From a checkpoint of a small transformer trained on Wikipedia: 3 heads of 128, 20.5M parameters.
Each number is 128 + 24 x the weight over its row's rms, rounded and kept within 0 to 255. Layers, rows and columns count from 0. Numbers have three digits each. The size before them is the row's rms in percent of the matrix's.

# layer 4 attention query, 384x384, rms 0.0395, rows 220-255, columns 192-255
103:118101125108134147098144151104133161132125138146108162171106110137116110131095146096128133141146118126161144146137135159188121101139184156096146100122142120129131064129126174103162079111151061
107:143134140091114094119104113157088130144109093061107141083163132117123139129150153107140152136117138102104143136112206133165107148120146107159112155102088155137129120130146112126139122140145147
093:122124132127137141166101095153136157131101146132105111142122119138145136143094161103142171086113099179158112143104145101178135119119132137146137100137109146131124139172109101124134156076132103
104:127057126089114119152128130103155109130110152167157105094106144160090100136124137102147128090139174082089103143115176137123131112164110129097077148160121136131109105126157134162104166093114129
099:133139118128099113087125125142109147131179112114134097088158129136111141118123129133179131118152096116133082129121097132116133126141135157137113149141138114142107109138143126101143156108121149
091:164130159123129152116089095138132141135108114138130115143116138172157135118118140133116142123151104154177129109182159135156156108122094123123127152149107136108134117144120114138151143092084109
084:174159168127149184173108111166150181139103108115093152129110155112147188127123156115150148154138121119099154163120144150184123136120156133122143116156108140120132143145130137105116112120137140
095:103141114121093140113138120103129103106141141123080119129113123144120115171151132114179078104165128140104137145117114104095084124137143141188100140088165150094061092115113112159131093122080146
105:100137115133130107125144119118125130082177137087108117122149113107116082181154105128117094140088171142101117151104137131135121129130155128118111157124162133113138106109091106143141138142137147
098:122141132093113146130152128116158123129129158155113113118130122140092075124159127094104129159123139094121146118141129152140069144135130129160147148097135090102193123125108173164160107116111111
106:129157167158122114126122149131131111109118090080085115124114110138116144124104154160113118113083111156120115077131134184183153080135116114152135138110078165117153123142122147100178074124111153
082:144166070142113162121127076143153129116121104127109125116171130131157129179120143139136132125163141140148137107128154125085155107140115099089100153136110122142117147112145089127172115121082155
102:116162107073130109123122095102137143091154128130138091131134151138136161111145110121135099155119116135155107088113136113141158166148152121141095089118173112116144089093149133129130105155151153
097:155135131087169118114120134135133122126139100133146117098152127162095167144146145138075122167177117126154130124114130111128090118154182140133148164121121140170114128170114115093065158115108134
108:110111118112136055146147118134096091096134145106118154131103090149124147123108126126115144141106121150121165124137159113138134123107108100084157121143192135139033122175136130134110121114099155
103:132167131179092138136115102195115136117162102126163158140123172146132141097125143123104126124157161143113106140131133144136134138131138137089121132113150165119073188125096096085119137120101106
089:139118161134143086157151153103140088175183125145110135129128146154106112112148103102150153120159126153111172136124116116121134131132117097083071094125102067122064147154113124157092082109117189
105:107153141145068129140122147167151075142114098141071145152125067081155142177098125125133166159130134141111153149139113129103093072107120145108168141114122111141128128106188108086075103127139162
105:106138126074133108066126160153105098118161119127130130129133130136129080113116156119088123179127134149141077123132165134096121165166118145108170105156129118162112130108128125130135131161153118
083:147147156132114124129124157145140113127098168148121145121101149131104125104101162111171132085139151122106117134107136126109098123097120119161119115122147143117086118140115177108105131080076085
103:131177129129125147092146151156141138125150119084145100106140105130104148155148104143085127144093191122108120126112142097123094099132099144112134143156121125156129102141111139151120113140140147
098:097132094126110140130130167157152095100145173087157134105141107151091126144123127128094108158115120102126127115130136138143128133110125113141099119110119113164118117168179075127156126107140132
099:140127111131125133126111120173117112146138120094128126149147136175113134156138113111146123122126123126144117089126150139124145099084113140144132166125111147116106131108109106126132119117148174
085:152128141092111170123111130102190091145132150099146137138071092146097089143139098117119172121186089152119171131131119125138139114126125101133109105117126121168079120150155129122132148121123132
097:127132127141149101094128131127122131108158097129144182094125122160153080158150125120138121102142071113098124104152113139102134134142148143104152156082123125077101109120147137076184125126106127
103:160136136147112120127110127121153119137117131166126146159103145137150073152105133106137143151126136115157116092094151122165152181104107174102119136134159096088125109126139145120125154165099088
097:121106112116145136135123130134155129113141134135105159137138191146141120127121132112190121129128098135110130104121101083111109144134156068165104153098105118134115133152126087130131155141163138
104:123156115115083136115126116152122146086152114086159152142107112148112108107152124104141069175165107090148139116152120134157102182104134142128164179138142084096143123105082154127124142143083123
090:140127126154141110094161119138116122145103124110111108153156090120132157141104096125144105108159104092119121161094151102120115112140160133105107097111144164138128112136172109151157125159122107
082:108147116155127117126160161101114091138146131120122127114180134093117152129142079154123116139112089132126132146106127125109104133145125124098096137124109127138091101112117092148112078148171158
103:110103096121158155138129091162104138131113127114117118143135186169161107168125115128146167132140100171119099149168135113129133151151083159119114088134137102098097084102172130149127113076130121
099:124103174145150145102143134092134164129117129125033128164138129108163155159151156125157091088151149110128141140147100130085163108093089149124131162161107156151160084154131107133146094123161122
106:132103086099121136113130148137157111103068145113176130169150109097142105099132130125122113139154105111096113140128114097103129160126075130123092158129147132127097106147124092093123163131141158
099:119144139164137140176102121105173116136132106112177100114115119139163128135117085096133122158117129144113132119109122101123163126139129124101145160136132131102119104111154177126142145148116170
093:120142100157102117123111133120148112134145110154145098109129165129145140150118129120117164114099109141085116153068140145112130110154087158145097126095145122111082147126148130118128104129133084
104:098142104139145106111121112097132129091091164123133148135126104104144161130116102107069133123169111083170124116094122119146142091111122152114138140185098103114136113122127098144123128136124135
# layer 4 attention key, 384x384, rms 0.0372, rows 220-255, columns 192-255
122:124131102144110153138147140118133159114097169125145112120107093134141147083123120136097131123177104159134165152149127175109110126096188169107135152122164138116124136149110125118110105114128103
129:113171151141104128096123126137144118161097167125094151126194162136124127122113146089124137145126122095150098124127169151143087109114125136085142165132090166140152177095106115135124096118128138
109:138111154108091082130114116130115184105109135111043123092124123157162134128141104112150155159160113144132113110153138129174151122079087092109134118172093145140112165121113120129130108091075120
122:118087126144119137159099132101098124151105162143111157069102135167109124154104154117117107110139149109124161130098142073123130105111113093095151168133128130133161143138088120152108162094131101
115:153164131111129152102137140102120164123093131113141109139110095111109112111136095163187119111117126111152109145106145097136160081118134167179132130100129159168146071131176142137141162135110122
076:188094121136083114152153101145133090175150123134108148162144117148112151126142111096139133116099153131130133126136151164152119140134099113141118114142115137127128115133142119118176105169117086
110:138154125102145137113100150171144137111123119121122122126139129121122096111123110127166134109132132160099157146155112161167150146147134204118117138113127157108138107084176116146142137109078145
115:117152121097111123120135147127095103143121106117142118107155134147108128144129118134143070128130141098117126089124124116067109119125099155185111124104156114140151125074129128124134081140138107
126:154148131144077141105168134129121165117157096094144112163109127167150145154146101152104092145126092086131114120145128137122108121150155098118134092113083131153157135077114114134086131139101110
119:090139120114132149152158154168120118105157151125123143111172168162136144147136104135084128157125159100123108106126178141085060106161138089136123131123148137100153133128095131089168116139085097
129:156134161151113124193135151120131153116138141086090124130139129122167135148102098151113143141149123127098100106123111159133110122136103153118161149119071171183159118102123140125177119110147159
122:127143119066102142104131149159122102121121096115091095130148094093119129151097135095137130147117165132138110152131160153131139129115123168151127121127136132146149124101190128129135106124113138
118:141175134088127148139140132080152117071133150128184122152116110112095114092128152118097114166118086102125127075171100123147139121190160143108118087133136118113198087132146095126091089184126133
124:127165166128117117099128144106141133106133100075098134086195133149094119156154125142134148145174107124112162119119162110141133093150141165123077118157127180120136099169128137122124162133100135
110:107151106117097092089111117128099113154149101135097155148117133164180099122108124137138097151102097146120160136101112175156158121074099127125145144151128104115101140111100114121137116122110159
127:150144096168128130070115127148097110074124124099108095190102139129104127097144126142136125146162165105111128126144116113142128128098164150131095130088140141114106161142143105101100157107102135
127:133113167109115107145113121120122093129145140088142129097108165151135095128073110145153143139146165176151119147149116116130156141134096141097148103142100134101138094153128157127130094142126182
129:122123103088129159142119154110142104122134100164129115181170126107108091127120123141144141131086112147095094170165128124124109095164098134127174092148113144150097140082143121126108157158146157
122:117151128082168138100107160150120131151116081178123133136114119156140095108140162066115135132107108099090173173111130113110153104173104153137115124137127124119173132151107088101075103121118137
122:141153151128129129150116114126071095105101143104140101101111128134121128135091128139118134127150127146164098121127133128152145127057123125156143133127158127135134150109133087121105153091098095
126:134146159157149130106128146095103135150153079100164111168120121115120150159122099148130133155112102080083141148122143075155094080144134121114142104156111130132115142122078142111150157125135123
113:112144129094150120163137112123128108091148150148108113148142143105075080144129115139099119131137113085107053141117149124187091097129114119134159147118150134118189123127171128128119126119146136
124:122118118119133148120101083158097100130170103124116116156149135136087109144151117169144125120125095098135085061172126132155145130106129139159120121128102134167145114110087141141123130114167123
118:143112116136092127119118107139152131166171124103126113119163130183105147121156093127130152137078166167127145130100174149114128118092133101110112151126151141161101106146134126076159119130124115
126:131135124126120140133161138125101117161137103107124154134115144110126100140163098128151150150119088082105088134166161199118129172095121173141139126117120140158098141130132154115150139162160141
125:108167147069126118189089127131128122139162119141101126163099095150139142157105146141102125115098121163130151083104116104161127139098109108110106176068158105118162080152141133128127139166104143
125:115110134105127135173112145120114129086133156117084141093131125087131104147125120130111122156134129129089097101112144111112131123150160076144123140133153103072118102168089111133115137148149109
127:109146074159110177121106120163147114122168163145129128175098114137127140102144135147137111181113134113127126115142155147121086162157131149168150136096094098134161124127122123127131151136110132
124:112151116136105149140165103120144095161099123153110107109144111134100129105106177059081094082143092127095125137107142147121125121138147139107168118178124107117137165145140114128133103164127114
101:113145115106120127111105137119122167139140104105132123120149152103158165124125097133145124107113112126121135135105112123128132138119098154110161138131086128140105112152156126139114128163193172
129:162102114141155138091103129119088134113138115121151095135122132112114123132115088146125112114167143149117096130179116135119088160131148135146143126140104097103113138090173122114133126107139143
114:135082131128119146189132138138174163141119136141136124071112114081141137151127124127146095119170144118156130157147093149156153144126131135075090164125113153160153129109066164185145097090115124
135:103109106119112145149079117149140084180115107132172118144137120100141123111126090123130123111079135121144115125114116148115087156116133099170133134132157088145134112150099153111139114150144116
121:113123123140149135118122136138161133147165117103137087131133123169107158101101120115110130160099159174133154107142112127125134138156134089140180142108142104155149069126121124093142129128125108
109:080110127137084181128125150129096124154112105131166124129129139097141080164089165122115156125101116092092140155116112135117176120150119119127134128088115117109118103138128133142116108136123089
126:089100136107102132139148144142114119111078147115097146130125106127133176121137105096142147102145126097147138128123134106164156137126153124113090122149148140154106121170125150129117122125113128
# layer 4 attention value, 384x384, rms 0.0383, rows 128-198, columns 192-255
113:126116126131170087137144084132172123150139152179125120101149153090173083094106122123129107133123125158120186160142125113134127156125136153111163149112082138131144132116101123154094117099142121
123:132152134116095128092120167142157127137114088100138118119105146127104158146156132099106115137135115130107105098134107086138133131142166147111091176079136143152126086128156098095109083112113158
129:133118199074104129104142092122143145128158061144088092163143126108170140148124096161137128100113177121153154096176140131144138139157142115090152148056144136124122123111140141134137124113142132
124:106104126100185090106144126110147142159138145167116092139098093121129127126124140077137141164118129123108155145117112160145117135097117117154107105088155153104090119111126087141106114149117152
113:117100131115097132111111113107135122162166127150101131141146133127135164112132160149124105084117139133152138134203139168121133074163163172140084125139081127084136116151107189121120119142133126
115:105127099106127161202132144126128148185151143095120110115121118141129157165121103071117155123083117138138116134157133128110108143109129122134105100142094125154152123135157088118110155115120171
121:097143160133128149130146126118179101087123119084076190134158160080138156119130105150124134140128141139144175128170139140100133096174139135145160202118096111121137124136140129117149113090147146
120:145132133123155158176111150130182133161098159138116130135113116124093139181131079110100161130136129112138097096152113119112083084103139105079140136154101130126114125129138136114080118130142120
122:124154080114137090129118109125127159091131119117119099118134073164161123163144141116118111157103151120157172154123150137134123131159155123132130116100123154129154143126154128134132137149133126
114:138134125134121148109142171136086123094172129158139151134098108125135081129125083127201118122164131081104132069120108117097146156141160086101148098125095144073163115174157096113125099139141133
120:109116133155159130149116131138108152141122069121125130118133120112120140193167113129127164164156122122086098148138130143121127144111135108183097156174081119162109146124122116135113131140128151
123:119118109082140135123137143121113116154116125147121090111117142125140150145138166151145127113110171147117150086133147123145141122162159117127102157145110123119134112134170145135103134122135136
117:131124142121101127150128109137100116119121100082134095177160108143095091067141159103066155118156129135115124133098113170137140058143124178170100138124146135147092112141124164104147136141144146
115:123122182130139154124149122126118168132128137150206135161141131175133118149147153147141152126093141152107127082107106156147145077172139119109118099152113140168116091158127139142133130107126097
127:097145150175115151066120139128093153086128097111109112093140175129171103152105139137158112106148170099145151092090104118092129092110153162136151104124146136138091104141156125113100097165131113
117:123086120172129110119120141126131147104128104151136092161143090101121087137139137170164139057116162135106147155081106162140124122138110119114170114122108116145154139111131104135109131107105117
116:141122141161129116137111127090107153108149149134149138135177121131118098139133134100162133132123124137102183140101130126146117095092092120116143153140131159137149132137119098126144122135126129
116:122129139097168088120111099112156182121104126103128114098105118188178128094120134075105143140121122134108138136168137101133106078099120115141147135136129096138124094156144121159117131110152119
111:102114132154100126142176131112145117146115080089136148107142128117161139094137128099190162111092128103144133096130112130153138174150132162141158163136132146142122139118126107128112144126134118
120:128140147108132138126135124096141149150157151112140139134092132125149126029116138118110129125157139111160093129127141158151131113144112084163126088134166147141142091081066141137150142084139127
121:138149129167126090146105126121122124091130128128140097080120139104150047127141106112150083185136140147122095087137133115136131147134106120122189177140146144117128160126117117160121140123116133
113:134131157177127139129106099146156145131139124189171060089143174146099186115132104118148127125144158132107112152159132149141135074130093121113092102149104113146109093103141172107152164129137133
112:137110160130150161173115104150069127136152138126107143132123104128152151116159107116169153117132139143141132142133139138134107049125093143137149131101093124063124133106116077123122097130136111
113:129152090125143119095123149111123173108172167110178131121130116139152177137164142084152094142107108092102104167114070092121111121086130080111142155136176130144154115110115108165157164113133173
116:115119123151115136150108102137115104122085080099119107111110093120143121185099103123147132135078141102123147099103136151110132151129128143138126136146130182137121136113108139098136147158145136
119:120120171121088122143104097100140102091162145113138166127154135084104137148128121142092138085136109139142122120087179168145106127136141121160168105156125112140113109149152146106131094146129125
118:129139134165126129112166119103158126119139109109148124147101091107150103175098132138115138108101137077166164085116098115121112132124142123158106149130084111165149110069132135133118111151124083
116:131089120123138095153146100131141159100128112105112173155124122161149153135108111139134142120102150123155155180085174123139106141149112126085105104097142148092096135160109093107143115114148155
118:116160168136111125150110136109111138128110132130091112178133110123101130151097181178126111158113139145115133121121113132118123099148065108171115105137148102104076128147140154099172136107133107
118:141091165114137140167116137106117134081127144103124152157111095096106103103122116141146107112088120092125146115160164156145103127161159101110169104153102125128136120121067110114138177143135108
119:128126122111125185131119127154142154129120138132137142117120095159094152100166119100126116159062151135152082132159125131123097154159107164151102131155117141141161152136128153104116110130108145
116:125169172168119179104147138132133149137126159070110133140100109099143121130115094174143119109159119118095141123125114169136109108158132182125078176119094086149156092104138125130099104135118122
111:103129142145120113143111126114137116121072124104124136068108125142141081119137148113110134125118141112113151162155126137156117111100118102141107088112189154113124090105145120162141118116122140
118:116121143139154110124130124115152120092123156107129095116100133145161171153090092161147106135074157115078132163134160112151153119116125176161144126121129146139162112144137111111108095132126139
114:093117123120128108148131132117123124126093147108088107070123075162140137131138090094198111082141145168088147135140165182146094106142156144149074143136148090192162119097110106123110122113143154
119:161123123113173124143147121119126162099128138116093164098071175123116074160103075122131164118097110154150073147105155121143107072117101116087170102161116162129143080185089124104092089145130100
118:107110130140121135151117131139131108074111077114180091096107157133158093130186114123169146074113111141105116166144177125150085119141169142142125107169146146109094101172115169128148119127123104
117:117124132166121138113122134128153103165132147157138096065088126105108152151108105151143157134116135128119151160131139161094123144149169148155122142103106078138130122127129099160135117117121117
118:111174072137133132150110125132153110122134063158173166158101104131168190115094128100148161094093090143080123118138107122134118140146138128139088134089103143154171110162138151136110120124126121
121:105129090179078127098140125141148103148102130075151088126128096153120169132163131119119111093126123093116130131073114072119166139132132151134118117100120103103162128122130138109120108126134106
117:122117105146108117150120137136152161107154130155114113140135103089123090134129130147149106135122148165092135124102105126148129099112116149094110129153147096102124139149115124103113129148148137
114:103109133143124163103106127117148114130144082147158148139121159150169104115122111124144128154164117136117117079101144170112114125148099127083097106147094134106105126092152098088163130156122120
113:127135165112126118135114169137107128149156165151113143158160190147146157150177147159198137117095129137164110149123125092142109140157137100138163139157123061125119119127144084132107100133122119
120:132131116138126159153143111102089162150089186134082120150111163099102169094122128119155125116118170091148140085125140156098109131125095139139116125121143165160157157104119115085089123132151151
116:134101142102115130128143145147117132187152135118168167144089108090099150114150151125062133111108116128096107125137153144121145177128155122139149110157128142160119138113135157185141145164151136
119:144107167116132126092098166136131083098173095112144139145111143152117158098152140086089140113118136112097067137069105103099143136090161140123137089167118184119129127119122085125114121119141130
118:136131112115146120125131114149081143107107101161105161087094130114142145130147088160136102110089119105121126095129094119135117129125135171126137099136115072135138114132105164113137144132130104
119:118135172120180130115145114107140132123166146136104132155138092119127134115108102121138185124129088124100092131075177158140122129128115093170094170114137149091143114108071135095161109124124142
119:100106164076141142160133123150108073118143179089092089159119109119142144143152116101114088151134153107133174102096138131116178145116118122165124140155103123188158116140119125151172147139114125
122:139087184119127177175137090121133136068140146139131140156157165154133101155129133170091141109135093122120179127104117142114131141111107138139108136148108153154098142075162159133151141164153149
117:120125156153125113091139113112115119157133152167134162115134120150156152123120117143085172122151119142139141144147100173084146108098093137153196118150132115147130104100115081133145135146109141
120:154149111118121154083129148148126154112103116155157146131133181094151148135125117125155129105137125115117154105107069181126127094130146118124118107141165123155119091091110128137137140140105117
118:101138078124123084130118151150144176141116140124141108132127134099123116141135079118090103144137158109134142136166119147151125162145164170112125147142117117113110091139140085138158157141125118
119:165131121133161115127107096130130116146119128142132116108134087116098081168096163135122136151114129120108091112054098103188103119103116162149142120135152089107104138155138151162149103153141133
121:155155114115109092149149114094109122155166184169181147159135106100086155128128120146144091148160116138149104122076126108121100109170099141077140117121110137115120119123134134136131104145141133
114:111128086133094145140120143117139123183146104128090133130165153100132111097096141151160163094088095102136119114154141118150087099133107133148119123161117138122169110122109185166112138147127108
115:155070106104122140136143134148123131160104136122098083153145121111140161117138144180100107162115158117119174112129124140146157133106097129145165132122134156125133138121150116086105097150123142
115:113134139115121095132153161142131123173130117123093090101075142102124163136111140096142104190121135142105086122109156139107119157132115142139153102141164137103149152094128079144107131120134135
113:125099128123138091140149153125148112114152088161089139109108172122090139082141142135129096121154150128112132126057101079129118113143131156085145130102124142169110149134102148089161132132156166
115:132114119092133130113167133135086143128172137089132111133125114128154161119093136098096145140094118129164096148167119130139095139115124132103084111124162136131139102120104153109106094138136139
114:150130146124153111118131089131167123105136076116113146103113133138139082161104131124126134094091115134170090148135126159158103095159156136116104132149165110069137137133150109117165155133119122
119:146112144165147139149157118099125139143125113115149105130158150096164163146133151140091116104126156114099112117118096174123116103153127178103143137158150129125131110106151109147135138128123116
111:106137113081082154130091130158147091130150124096129132128080140147098129141131135118110141112137125141094169138144128174125108131125146151144145092135076144116159148162125147074151123150147103
105:134137100131141116092116131113124158126138093147097106134139109130119104121130124112164124128156122133108130093143150072149136107133121163133130105157096130158152115164151146144122166144114139
121:128120115151154114091111169120145121170150152160122123138117122122123087110128168101156126076117134104113130140190157117127148181139109129109177106122113088123112093138134142174090101108113128
118:145138077106145121082124123105131164110140143077145155145152117076133130140095099114144104121182136120143129107140110113125166110114145126130143147134135114157160163143111121165138111118101128
122:135124101123137098166117162136105127151158131147096166108148090135161148096109127145090097070111134098120104128117124134139123177133165102155141092130092119139117153132109128091137125132111131
119:155141094125122087151144113098132163103127142173143112092118126165150134125202121152123135133180105147152084132129169076113151130118114104184119137106113078134107155186153138121148154117134132
120:146106172099093178113145090106097125119150115132129150131108153129115135136141132103129129083099111104153162102091132133120114157127183154109178103118121128144130120140106105146113134104134131
115:112098127155136147133121137164073094157143077141123140105122115114136110118142146104111147096141155144137110133170096110148130116181178116145094126101111130150138123170121115132066140119123123
118:137089105175125079104101119125128127094138103200151128092154151114092207121090084086081132126096098152157075117127131146142171139118159125089137129088135099111114153139093145122095143128111112
# layer 4 attention output (transposed), 384x384, rms 0.0394, rows 128-198, columns 192-255
116:124109141133096136116130104157135103126117145114125096160103150136170108105150111152132144108144148157132097115134101110122117101103101152110115071134148120137117127139161147160095113183100133
127:159091109077147127125126151159141110137119155117150099155167127126077138126099124133125166114134123116154136117124161155127105098155104104165123123155124114089121119117121115116108151100112065
128:124134093152113111144132155084103138128134127100100114100094105142127112080100146155126126137098120144130156156114123142086115130145074177127125117177144146163149104097109085147129126145094104
120:149132155115118104130127132118147130149111129117125110081112172145119124129112144125111129150120180097146132098094116117187157133171108128127114135126169112159118148097158109119160133122090151
115:112077117132150117147166140149130131102116144090144122143136147114130113141119137110138140101103117188137144163136106139121162094137085123094109148132139118133106145125142077112136116171110179
117:079132134115160132090048073079140141134127074154136118144156154103112140093141166138108109134158169111135089111109076099121156128140108141088142122137101114121145135146135102135138144160135123
118:152083141104090114118141164109121134149125119119127135070142128137149129132115111137114117121126136110104125110131139113069109146086087069124114095145140129161114150130105161105124150137129106
124:136124133136131135118123112154109152113126163149139132124175148149128137149091121153149136150104089142133124194135154117124097123130139131139124104098118108137158159103110131090170095166112158
121:152160112142129097136131091137124140140141161095138142106144162127127160111129164076123162141151167136114100122130133144144128092109141123131132139129127096128093096114080128102137136167117095
116:138115139132124080147139150095120115141100107169114094085153153120129125162132122105102144121100134097103168136139130110104099115135141129138105136142142098104117129081124122088124140107081138
118:133118131172108101111123133120125176095124139127131118109157142082152132150126132120098169124122182149169156094140185074136104136098110094093149081127142134088128138141087165124106144163159132
122:087128173101107102143122126136136118136147115132143114115126174130094145101160141153128117156083151128174194095153133144139117128135141098129139121159092118120121129141147120121098143129152186
115:124134150104133151121126139082149136098094126145128107150107144077135164153114166110088149095140161124110129137119161100114123113071134120138133132111130139140186099112158081138148123106132145
114:125156126095121112127154104143187113136092109081119114139085127106119148130111146110100129150134155135148122117131146098113143129092155153127091107111115129110128139142098141126113131108135129
120:130127109090168128148166169149113113121145154108139144155113105146125091140150146160145126093130125097172119166112133138103147162110112104116137090101148129118159142129130093113132117129110138
118:098154137123106107143133153098154151118188102098159100147136161091122087160172170117102130171151120122142134136120126105084102121110099186167134109147084112129127131123123105167123149123125144
115:142122152120108125107104156113121106121133120098145198115103162107092132180159149128122131118116144115150119125165139121127152113132146107163128126170129086121133111110126149105124108128105153
105:132104127140152139130141165154098130123114124099144123130125184107164100107139133137072157072144103134148158149145124117141147147131115126110093157155132161142130110122147131117149109159150126
114:151163136112096176116104144132078176087191118135128137118141197128097145120105084133134100157099135137115125143122136126133119146097103100096098066137107137167114107145146125134128138135121121
116:116123122162074119111142150110133139104083109133068200168175119081127144119132102110129122087144133131166141188152127131140107119089088143125117115132131102147093144146112127089115124170098154
117:139165118137145108139114132154151112134120137126117147136125112138117132135125165190149121094096165106141125117132150089143175158114117124146126099134125126152101144101127133146113106138160167
116:133086105099136114147080130083116123095118117167153152157104109147156139156124164125134134066141137132125132167118126153129125149120107119148148095165121101087165133109140105149132170126149107
113:122106112116137107051130120072096104125130140079120119161117146084101115128144125154118116076172122138092144125174114116132122147094124128162128119125120150155133137149130140128156160167110111
107:193135144138110089119140106133139156143138134130102132126096150119148127093165135164105106101119158165101095141128155145111149160159163160165123122149137149132098118117101166136165118091121112
108:110098101141148149144123131110103156135151163144128149131140166116169103132136118081111101132145155129179107138122107113165111114148115115107110127159116087121149144116140143123203151121122141
126:117139134111135144105104088139165082140114102146129097112108126142138138108130141108143124174156129104118084184097111118107107124092149136163115147158130101123167101085124097121080162123140114
116:128154118144121150146162099168137108135127121146099151126132153106118092110149092144096158108135100132149124147125127101108132140136164146155138119156111107155148105125149135106171165109079112
111:150131127111125154118101133105121094121119133074103100102160137094097108125163155083135139121156140107125148136181094092177100060104136097170126135104099139115091140120126146115112150118125121
120:118135107118139143162173139136141131138121134122091104123149144144118088106115138120119136141120144144111140137110129086135089139113132128131136126157128088142134101149128110137119118112125128
115:160168117119104137128135152099073129133140104133140141119141112112131133153106159127098135151157164163160123142090087128108129150110107123117132117143137123136139148148148170105139125149162149
122:148124137133149102116126131118140152114159149120115105121148122113124133143063135120143140133157131123072093154164150111109159128110150156068134134097152097135112130114126133171119118104140149
121:104064134117162115172091142131122091117159145150149104119156138124133118144131093145149112134094149116115099111113133103138154120108144153159119096144105141120129182140151130121124141121120153
112:088149124120139159139099127130126074139115099124177153136151116076099119116142136086135126128136151123147127065109157154131087118151168104149149153115103073130098144166099123129164144142124141
118:123101135102131138101084140162148136093148131091171126129152125108127148103120150108101073068115124130163155120132167108146085144119135090135157134118118114149177147128132154154100138073149119
113:117082115097127126104137093132111102100176122115170147156140150109063118107116115116151101162085162076131132154117115117146161118128089103096147178120095125112102114150104112158148167142143129
117:133111131120125115096142185115160125125063128182110110159161075163134144180147109125091129153132134092134156163146135123071109128129124110155110137133109166126137133130154145132110113141147167
115:143104101131117115154171115121101124154178147142140097158121117173116135100129139117098148150153167126136140138152132175152147120118111110078118169146130109107148120147052126179162118141128136
119:133078124111132110143118154135155113086172100118183116165117155138110134149136138130138176155103115137125156085133116123110136177111095111134174145079148131141147151110137135139147115091152105
108:125110109146117112097130132127126142140179163134155111123173120104135135113158122114102090122071141140101145104143130142119130103128143093163113103173113148147123124118118106112123159123130127
121:105152178148160168108101104142119149172156132098136138140104136073144096134120107117146159177158094173115118114127161132165137092130149124126154153127143121164087121141137148115122160119103064
116:117096151125126177123103139120119136116119106129087119137075137138134121116155165127093131156106136144139080129134115104126165139139116123136149150148100155132100132137152139155171129112059161
120:116162143118125162138080098093118122133157101144148124149159143136105120145135112143140135157123125123089121144135092107119127068144108068124133132146086065117143083126112140109112100152137149
115:156117112155175082105128128164193091136146169135135103128116133116131143116154118123163120177151155101099119151152149124116143117161179151140114095090101142150127106143113154125152111158120134
117:161139126110157135082130147100144136135117122132125138111159147129179148101155124111131139128140145166090162145120146084093088115166142154110148093144139120144169140126166106138156110147103124
117:169113126148104119093146104107135114149103113116118111125194131113129106143125117068140107148150133115155117065133135130138134091143065128109114149118122103142122151144117101163121115148140149
122:081152099131110117134125129138112145174137112165124064124145111117138130170113140171155121104149082125131117137160136113155116076157095106126123160154124107139129141115118091139109128140130145
117:142094124174127114122104123127151096142117110130117129148115175093122129107126131171111144128136129119174113142115139124113126144111136114140118150177100160177175135113166109120118119153142114
105:123094091164075110157136142103127139162136111131075143151107097136116113138126108116109098163135164101131102136120130106141156106121115128143114155088110129150116155130124115111127098130177081
121:112165075115101147112134124105154128133106076171096122089131139076166086143123124165117169147126172121144145161120137145130123132131140130112107130139109133152138150127135118147117094093175146
112:143156114137085143130157137140108149106078146176100143163094083107166114183106105100126107165133138102136116150108158105088132081144108161132138143134120109120151131113103112126169087118103111
112:082091089125113157112124147155099105141122095096129128103178082134144114151122105147145108129126147139122134150124168104136071138142117157122141169121133125098118150127174156108124140176183114
126:123100130107151126109132102107159102105128123113110133106113125151125143128067123111088118097113159107098161124142146136140140111105126113161137123120116137089119090139146138123130130109083109
121:134150173109099154116113126123118129122106122142124123125160137145078101155147184098140131125147195131129108103130136132138175123150111105130116100145118117121143153126134135163126115096078155
114:118104127134113127151150180136163163133158141147152093114143141137121130123137144127107129095091167139139122095124175129159175118157144147146110097121144145120149140142159118126130122098141103
119:100162138127115156076125109139109117128129116116123119135173139141149120124144130136116153137127104155101115152140085151130126137133129155155120111124155093150120117110123145117132119147121085
118:114134117125157137133127116129101120147103086087138128175135124134135124119107128109156103144125151180161107152123100123109166160134185114102131147122118123107121153169114152089121130165122079
115:131141107118104141131135129132154155126105133129091111088118185156086118136128141085153161120115132142177153154149081125122110114116148143104103112130120124113139112128125147135157127111136147
108:104134107126109110119101120148111121109120114139139095114200130149091157134135120136131143162131117138129145144103143127119103133126147140131126148139142149154089146110130138158090134127113129
109:169159123120072128090088146129143140098126135176095120145115165107114151116122125158148145148107067107114117135167137094116063137157088121145143108136126107104150131103096122127104184144128132
113:166171126076134119108127115159158133135122129144108151104186112127151113117141140133153049105141127113106151108138145150137098121147140152106109125094087154130105142163122069150134130091117145
117:094126123127164127172135131114123117147148136116114096109151105110158102150126144169109143069138089070119120103144119115131157156109159112099129115112133149115157122141151124147097097083111107
119:102120138118136130167142112140112158146148143145103118114107092096127122122155120135112086168126132184153141097143126135162115106119155142165113113142104126139132138122147149145126128166116147
109:175103112119142134099134132116095138136173112100144107135107099154136151147116126112134120120139119129156124147128118149136187145093102143094139167155103149123117156169129086126083121130134112
101:082115091101146105149115117185158117124125148085167070127113156139109126147134149177118155094125123121139085164109105099154151116094104124132140107116157146115125109137127116132105144073142181
125:138121161152185125135090184098082120150155152162109098108101106140118134149136106150143136197100079129120155073128131142152143110093101150139131129117123130126136145103136120141113165203092080
113:117126166105146124095152107115139117106080147141124132138088141148131073109160115112126152118090120101099080167154159180108103093101115157139126146125099145143098122121171124073147186128148161
116:071161144182067160135122084116143113145122130175160156141174107158112134139143103112130152126109107133102168145156151141104137087107120142107168101102136110118159093128124134128113175128129103
119:138125134159100133122109159193163118104092112112114142162107119113110110072080115131122106132134163107110123133116094151116088128102146064083095111130095132111164140144080098125161155129160081
117:129124160140096148139103135158192101138116153132133105090119124121150130100161116118111106150141059135119080123153108109098129146135136128085119133119096117122113140137121102091100108164111141
118:104134085076136106127142129093143131122159123084157129164183110132215117089105123141136127122101092130152191125120084145161111119105141147127102110119088168097113138094108110106122110177129171
120:136097120105136149109117100129134143117118104103100157126104122138109149143163157133117108101153102161127116088099098140136099101152132108142152126134103141120147150119099109120111131142092159